config = dict(
    qk_norm=True,
    tie_embeddings=False,
    weight_decay=0.015,
    lr_head=0.00979,
    schedule='wsd',
)
Each number is 50 + 10 x the weight over its row's rms, rounded and kept within 0 to 99. Layers, rows and columns count from 0. The size before them is the row's rms in percent of the matrix's.

# layer 5 MLP down (transposed), 384x96, rms 0.0619, rows 286-319, columns 0-47
093:64 49 50 60 57 46 51 54 40 58 39 56 31 63 72 44 54 54 35 50 55 51 61 48 35 56 55 50 32 44 46 54 61 63 40 50 41 38 30 46 53 44 45 55 36 60 68 62
107:51 44 54 48 35 59 64 45 53 56 54 49 52 42 53 50 54 60 38 36 70 45 48 54 50 54 57 64 40 30 31 45 49 45 44 51 50 50 43 56 35 58 41 42 40 56 50 56
097:67 44 53 44 46 54 57 55 66 45 37 49 45 72 42 47 60 51 62 69 52 41 54 47 11 43 55 53 56 43 50 53 51 47 53 52 67 50 61 49 59 45 59 38 56 55 60 44
095:57 54 36 42 43 46 47 58 43 60 40 47 60 54 42 40 59 35 35 40 44 56 27 50 35 52 72 58 40 52 46 54 48 64 55 55 35 43 42 59 54 52 55 51 46 46 44 25
105:56 50 38 46 65 56 59 62 45 59 54 39 64 40 63 61 47 52 50 46 55 42 50 54 71 31 50 53 36 35 55 40 49 50 52 48 51 48 42 51 64 50 52 55 59 71 45 41
095:52 43 48 48 38 65 52 41 51 49 40 48 52 43 61 67 36 44 42 56 51 45 49 49 48 70 54 59 59 39 37 49 42 46 36 56 63 55 38 43 62 49 31 46 69 47 51 48
102:48 64 33 55 35 37 50 38 39 47 39 66 51 40 51 30 42 57 43 37 54 55 27 38 66 47 43 38 47 74 43 61 47 31 39 58 44 67 65 36 49 50 44 51 33 60 46 41
101:64 63 53 42 71 45 50 57 57 50 40 33 48 47 60 41 48 50 32 63 47 53 61 46 47 45 51 75 36 61 54 45 55 51 43 46 45 40 48 31 64 40 46 51 39 67 72 53
098:44 49 51 52 49 52 50 60 48 48 75 38 45 53 44 33 32 55 47 64 60 65 39 66 51 54 42 32 41 51 33 50 39 47 50 59 53 35 63 53 53 47 45 36 35 48 56 64
105:46 53 51 48 60 36 45 37 45 36 51 60 48 69 66 60 58 42 58 50 51 60 36 56 54 64 54 31 52 56 41 63 44 47 55 45 50 60 69 40 69 45 55 58 49 47 43 45
100:32 43 48 30 55 32 45 36 59 54 61 54 51 54 59 50 44 69 63 57 35 65 33 66 64 41 40 34 57 40 53 59 57 55 54 62 49 50 53 26 63 40 61 45 41 54 49 50
098:57 39 52 38 50 60 68 53 35 39 64 45 41 42 71 51 56 41 46 27 61 52 64 58 57 50 46 47 52 42 37 56 43 41 49 31 54 51 66 54 64 50 47 51 42 50 52 40
101:35 45 64 52 72 56 51 54 44 61 45 56 49 67 61 58 60 40 43 73 46 43 47 37 49 61 38 52 49 55 49 41 56 43 48 44 48 48 57 37 55 60 35 35 64 53 67 59
102:61 51 48 31 32 57 45 54 41 48 36 48 51 49 33 46 36 49 55 39 48 52 55 49 57 31 42 51 44 43 44 54 78 53 59 49 66 51 69 63 39 43 54 63 55 45 50 51
100:44 49 61 39 46 51 41 43 45 63 36 47 27 40 36 57 49 61 40 47 51 30 46 35 60 48 62 52 51 54 40 62 53 56 49 45 50 42 58 45 29 69 50 37 53 30 59 51
100:56 53 50 60 60 51 44 25 67 56 45 57 66 36 38 36 57 61 46 69 44 65 24 41 56 47 57 44 58 50 57 42 61 43 48 72 55 37 46 44 56 55 42 42 53 44 54 60
104:60 63 43 75 50 54 41 27 57 45 52 39 47 42 62 54 58 58 44 36 47 42 57 55 70 56 44 64 47 42 53 37 53 41 37 52 44 58 60 53 52 34 27 48 47 39 50 51
097:50 38 49 50 60 48 32 67 23 58 51 48 42 44 58 36 45 57 53 47 35 43 58 57 48 38 47 66 51 48 59 48 55 69 43 47 44 58 55 54 47 63 53 40 56 55 56 39
096:59 40 63 46 48 46 47 57 49 48 56 51 33 66 45 34 29 60 66 45 52 48 44 37 70 43 38 47 52 54 74 32 42 36 35 66 54 53 48 49 62 36 51 61 47 44 62 64
107:52 38 70 58 61 61 61 44 65 53 60 54 42 60 47 58 51 52 61 44 65 47 46 58 53 66 34 61 48 39 51 44 57 59 37 54 38 51 55 62 56 58 39 66 55 62 42 46
098:63 54 50 55 60 48 59 43 43 49 39 57 59 57 54 59 58 49 40 60 47 49 38 59 55 51 50 46 58 51 29 48 63 47 51 36 66 43 49 39 51 41 42 42 45 59 67 57
102:47 54 44 46 57 50 57 38 39 41 43 61 46 50 64 50 57 49 37 45 47 73 66 35 48 52 55 37 57 69 41 38 43 59 57 63 54 54 54 40 52 33 45 23 50 44 50 43
095:42 42 57 31 49 58 62 41 51 52 56 57 37 50 43 47 56 41 35 41 58 33 39 51 73 36 47 60 59 61 53 31 57 40 57 59 50 42 35 47 52 41 33 53 57 53 68 43
099:53 35 44 48 57 69 73 55 41 61 47 45 43 63 50 39 35 52 51 62 46 56 51 23 58 64 44 50 49 42 53 69 53 50 40 42 49 50 68 59 69 53 49 42 34 54 40 46
094:49 54 59 42 23 52 71 42 36 30 43 52 52 57 61 55 62 61 53 36 55 44 44 42 48 36 38 64 50 40 48 53 62 42 52 36 56 42 61 41 64 52 38 41 53 64 68 61
097:29 60 37 59 64 55 47 59 49 58 57 25 52 51 41 47 33 54 61 49 61 61 44 44 45 74 54 41 62 53 68 53 47 43 58 54 58 46 47 44 45 60 42 43 36 55 55 52
096:43 57 38 52 52 46 41 28 44 43 50 57 57 71 49 51 50 35 40 47 57 44 56 58 55 51 47 55 50 61 49 40 49 62 21 66 46 48 53 61 43 36 49 64 37 53 38 62
102:59 56 52 38 39 43 33 57 27 52 65 56 40 42 56 52 65 58 50 69 48 39 55 46 47 44 55 44 58 48 46 70 39 50 61 38 71 37 53 47 52 54 50 39 45 52 30 77
107:53 59 47 51 53 51 55 43 46 24 51 68 52 44 71 64 64 51 66 49 41 34 57 43 48 53 82 47 54 53 44 58 55 55 47 44 52 48 42 60 46 62 50 52 48 52 47 56
103:51 56 61 41 49 56 41 58 38 42 61 62 58 69 46 41 60 59 54 66 54 35 65 36 59 47 62 57 61 48 40 39 42 55 42 50 44 39 52 50 46 63 40 51 57 52 51 37
099:39 58 63 56 34 50 31 41 44 37 56 51 50 57 67 32 61 55 61 49 51 40 67 70 55 50 55 46 58 40 67 42 64 56 39 48 52 71 55 47 38 40 47 40 55 45 29 54
107:55 64 52 51 64 73 44 48 31 70 59 48 49 42 43 58 55 48 51 52 48 44 56 52 39 56 50 50 38 41 61 40 55 33 60 64 50 65 59 56 57 53 50 76 48 60 61 36
102:60 65 38 44 51 54 38 52 42 55 53 44 36 53 61 62 27 55 52 43 45 49 56 49 63 61 52 64 57 44 57 60 64 48 53 50 50 37 42 63 48 52 63 38 57 45 66 41
098:51 61 50 38 33 47 40 38 67 61 43 41 50 39 53 38 62 32 53 53 47 49 56 58 43 49 35 60 44 42 49 43 36 69 70 67 60 38 58 77 68 43 59 51 43 56 57 68
# layer 5 MLP up, 384x96, rms 0.248, rows 287-320, columns 0-47
105:41 59 52 67 57 43 53 49 44 28 58 48 45 49 59 55 45 51 53 61 43 47 56 58 58 45 48 44 61 64 46 42 45 44 59 30 51 53 65 43 55 55 72 48 55 46 54 52
103:46 57 62 67 42 45 32 40 32 53 41 63 57 47 50 49 36 73 33 43 66 47 49 29 46 55 53 51 42 44 61 42 54 46 38 51 47 58 31 64 50 44 69 31 56 63 66 42
097:34 65 62 58 51 45 38 65 60 49 44 29 46 51 42 43 52 53 49 18 48 68 40 58 39 60 40 37 54 47 48 50 59 57 41 60 49 53 56 46 33 31 44 57 53 53 67 44
099:44 55 51 37 66 62 52 36 43 60 45 25 62 52 57 71 44 43 52 60 53 41 59 52 35 52 44 68 39 42 35 63 44 68 63 51 67 59 56 52 49 55 49 58 41 49 58 53
095:62 46 50 54 55 48 57 66 54 54 37 58 47 51 45 53 52 39 42 55 61 44 51 60 46 48 32 41 40 52 49 26 37 31 48 47 31 62 65 27 28 34 62 52 55 40 55 39
106:46 70 49 49 55 60 47 47 56 66 66 38 48 45 52 57 38 41 47 54 31 67 54 47 59 54 36 54 57 60 44 39 46 34 50 51 44 58 28 52 61 59 36 51 49 35 55 52
104:46 64 44 65 44 73 70 45 53 52 54 43 44 57 61 41 39 39 39 41 66 57 59 62 44 70 38 56 33 35 47 54 45 50 48 38 61 38 41 35 39 52 54 53 55 42 41 55
098:63 34 60 49 53 25 59 52 57 39 53 53 62 48 39 37 49 47 32 72 68 41 32 51 35 57 63 36 48 56 49 42 53 48 59 45 48 33 43 50 54 45 61 54 73 71 48 42
107:36 48 67 51 55 43 51 49 52 54 47 43 54 67 49 38 48 39 50 39 37 46 45 43 53 59 56 46 38 53 56 35 45 60 63 37 47 46 35 64 76 55 24 65 63 46 45 45
096:54 34 45 55 48 67 51 48 54 65 55 62 55 59 48 67 47 47 39 43 70 45 59 46 58 56 47 51 42 64 30 52 67 47 64 46 56 33 40 36 47 56 48 64 58 55 50 65
097:49 44 69 61 45 61 48 60 45 48 58 46 50 66 57 45 59 45 44 62 57 43 48 60 72 58 37 63 57 47 60 38 40 50 45 49 38 53 80 49 37 50 58 59 65 50 59 58
100:42 70 60 61 67 62 51 40 68 38 49 57 47 35 61 55 41 61 57 58 31 57 46 49 40 47 58 29 40 59 43 51 54 56 54 55 40 55 50 54 57 55 41 46 53 57 54 40
097:51 52 59 54 33 52 63 37 62 49 55 35 55 43 39 64 39 50 50 27 56 47 43 44 38 22 31 62 47 59 66 46 56 55 43 62 53 47 59 70 39 55 42 49 55 55 56 49
095:50 58 56 43 41 46 55 48 46 57 55 42 43 52 62 58 69 52 37 53 52 64 44 47 65 62 73 53 36 52 54 43 47 59 44 54 41 51 49 31 70 45 44 44 44 66 51 66
098:51 44 32 47 50 62 44 52 65 53 50 53 64 50 42 56 39 33 48 52 46 41 35 51 46 30 34 60 59 45 38 33 56 41 40 59 47 45 34 50 47 51 61 64 43 54 37 49
100:64 45 33 49 42 44 69 54 43 50 46 53 68 52 58 57 52 50 29 32 33 39 61 59 50 57 42 56 47 54 58 52 57 49 60 55 38 41 63 41 54 33 40 57 55 43 54 63
087:45 47 65 56 43 49 52 57 69 50 61 45 37 59 41 47 36 53 49 66 45 38 63 52 44 38 44 39 61 54 68 50 37 63 56 43 48 45 45 56 34 49 37 58 63 43 54 43
104:41 43 48 61 46 63 39 51 31 44 54 37 33 58 32 51 51 55 38 36 61 43 30 39 46 47 39 46 40 25 50 40 30 52 38 38 59 59 60 42 48 50 62 56 58 57 42 37
104:55 46 34 51 56 35 38 51 48 45 70 49 58 39 51 56 45 44 45 46 66 62 50 45 36 48 52 51 45 57 50 28 44 56 63 46 52 73 44 39 52 61 29 41 53 54 38 62
106:39 42 59 44 56 39 40 45 38 72 51 54 51 53 55 58 53 46 27 36 45 46 45 49 68 67 49 39 64 46 38 48 62 33 43 59 57 57 31 36 51 47 44 51 55 35 49 52
105:72 41 42 52 57 52 53 55 62 70 50 49 42 64 47 39 67 48 32 61 49 43 24 43 60 36 34 43 60 50 49 47 37 52 62 53 57 54 71 54 39 51 71 54 37 54 45 62
098:44 53 32 58 64 47 43 40 54 55 43 36 50 47 61 64 63 56 42 48 33 52 61 41 55 59 39 69 51 39 31 62 49 45 44 52 43 55 46 64 30 54 32 43 57 40 74 49
103:57 42 49 56 49 36 50 45 63 56 33 37 41 55 62 36 47 51 40 60 24 58 53 60 65 45 51 44 66 52 63 24 44 54 45 52 51 38 49 42 53 52 59 54 54 44 49 61
084:49 40 52 61 39 41 50 54 56 46 49 41 56 55 52 34 58 51 45 40 66 54 55 60 45 22 37 40 55 46 42 49 51 72 47 21 53 59 60 62 45 49 49 64 59 66 57 48
098:36 59 45 50 54 43 48 42 50 50 50 48 48 72 64 46 41 58 52 62 43 30 49 56 59 27 51 62 54 67 53 52 50 45 54 52 49 42 52 48 50 51 46 61 39 59 66 44
103:64 43 47 61 52 43 59 67 40 37 53 45 31 41 59 58 76 36 56 59 40 41 64 47 45 54 41 61 55 54 58 43 50 56 44 39 54 53 36 52 57 36 54 58 44 59 45 46
106:38 43 47 46 52 65 59 57 50 70 58 51 48 52 66 37 50 51 51 51 36 43 77 63 51 49 49 45 51 49 61 62 30 51 42 43 49 39 44 61 55 64 47 61 56 45 45 56
109:51 41 54 63 55 54 50 45 57 72 59 53 60 50 37 83 50 51 51 48 67 33 52 72 46 43 54 66 52 52 58 37 47 43 37 46 36 63 45 51 44 68 69 66 38 62 62 63
113:62 40 61 57 49 49 45 65 46 31 23 43 59 42 52 54 49 58 35 69 74 56 54 43 55 46 42 45 47 52 48 54 47 38 60 39 51 62 41 52 68 56 56 49 58 26 48 58
093:48 50 51 56 46 44 74 52 62 48 55 65 51 45 50 42 61 58 39 47 37 44 49 38 60 52 64 66 61 55 48 55 49 46 67 58 34 50 41 48 52 45 54 47 55 60 58 63
110:60 44 53 53 57 40 53 52 61 57 57 49 38 75 53 35 75 34 55 36 47 55 55 50 42 58 40 60 56 66 43 54 52 65 53 66 37 42 51 44 44 55 53 51 56 47 36 53
103:69 48 64 41 33 60 56 39 54 49 44 47 50 36 44 45 44 57 45 65 52 52 47 49 51 40 48 42 59 55 39 50 35 50 34 58 36 45 62 49 42 38 45 46 51 47 43 47
091:57 53 38 55 40 60 63 38 48 52 43 23 46 34 42 59 51 57 44 37 42 60 50 52 59 53 60 54 37 62 63 45 41 56 54 52 49 28 52 48 57 54 41 61 57 50 39 55
097:50 55 49 51 52 60 36 54 46 51 73 39 51 47 43 58 58 55 46 56 55 40 57 62 47 38 43 47 46 53 60 60 46 57 57 54 54 40 59 29 68 45 49 37 55 29 44 31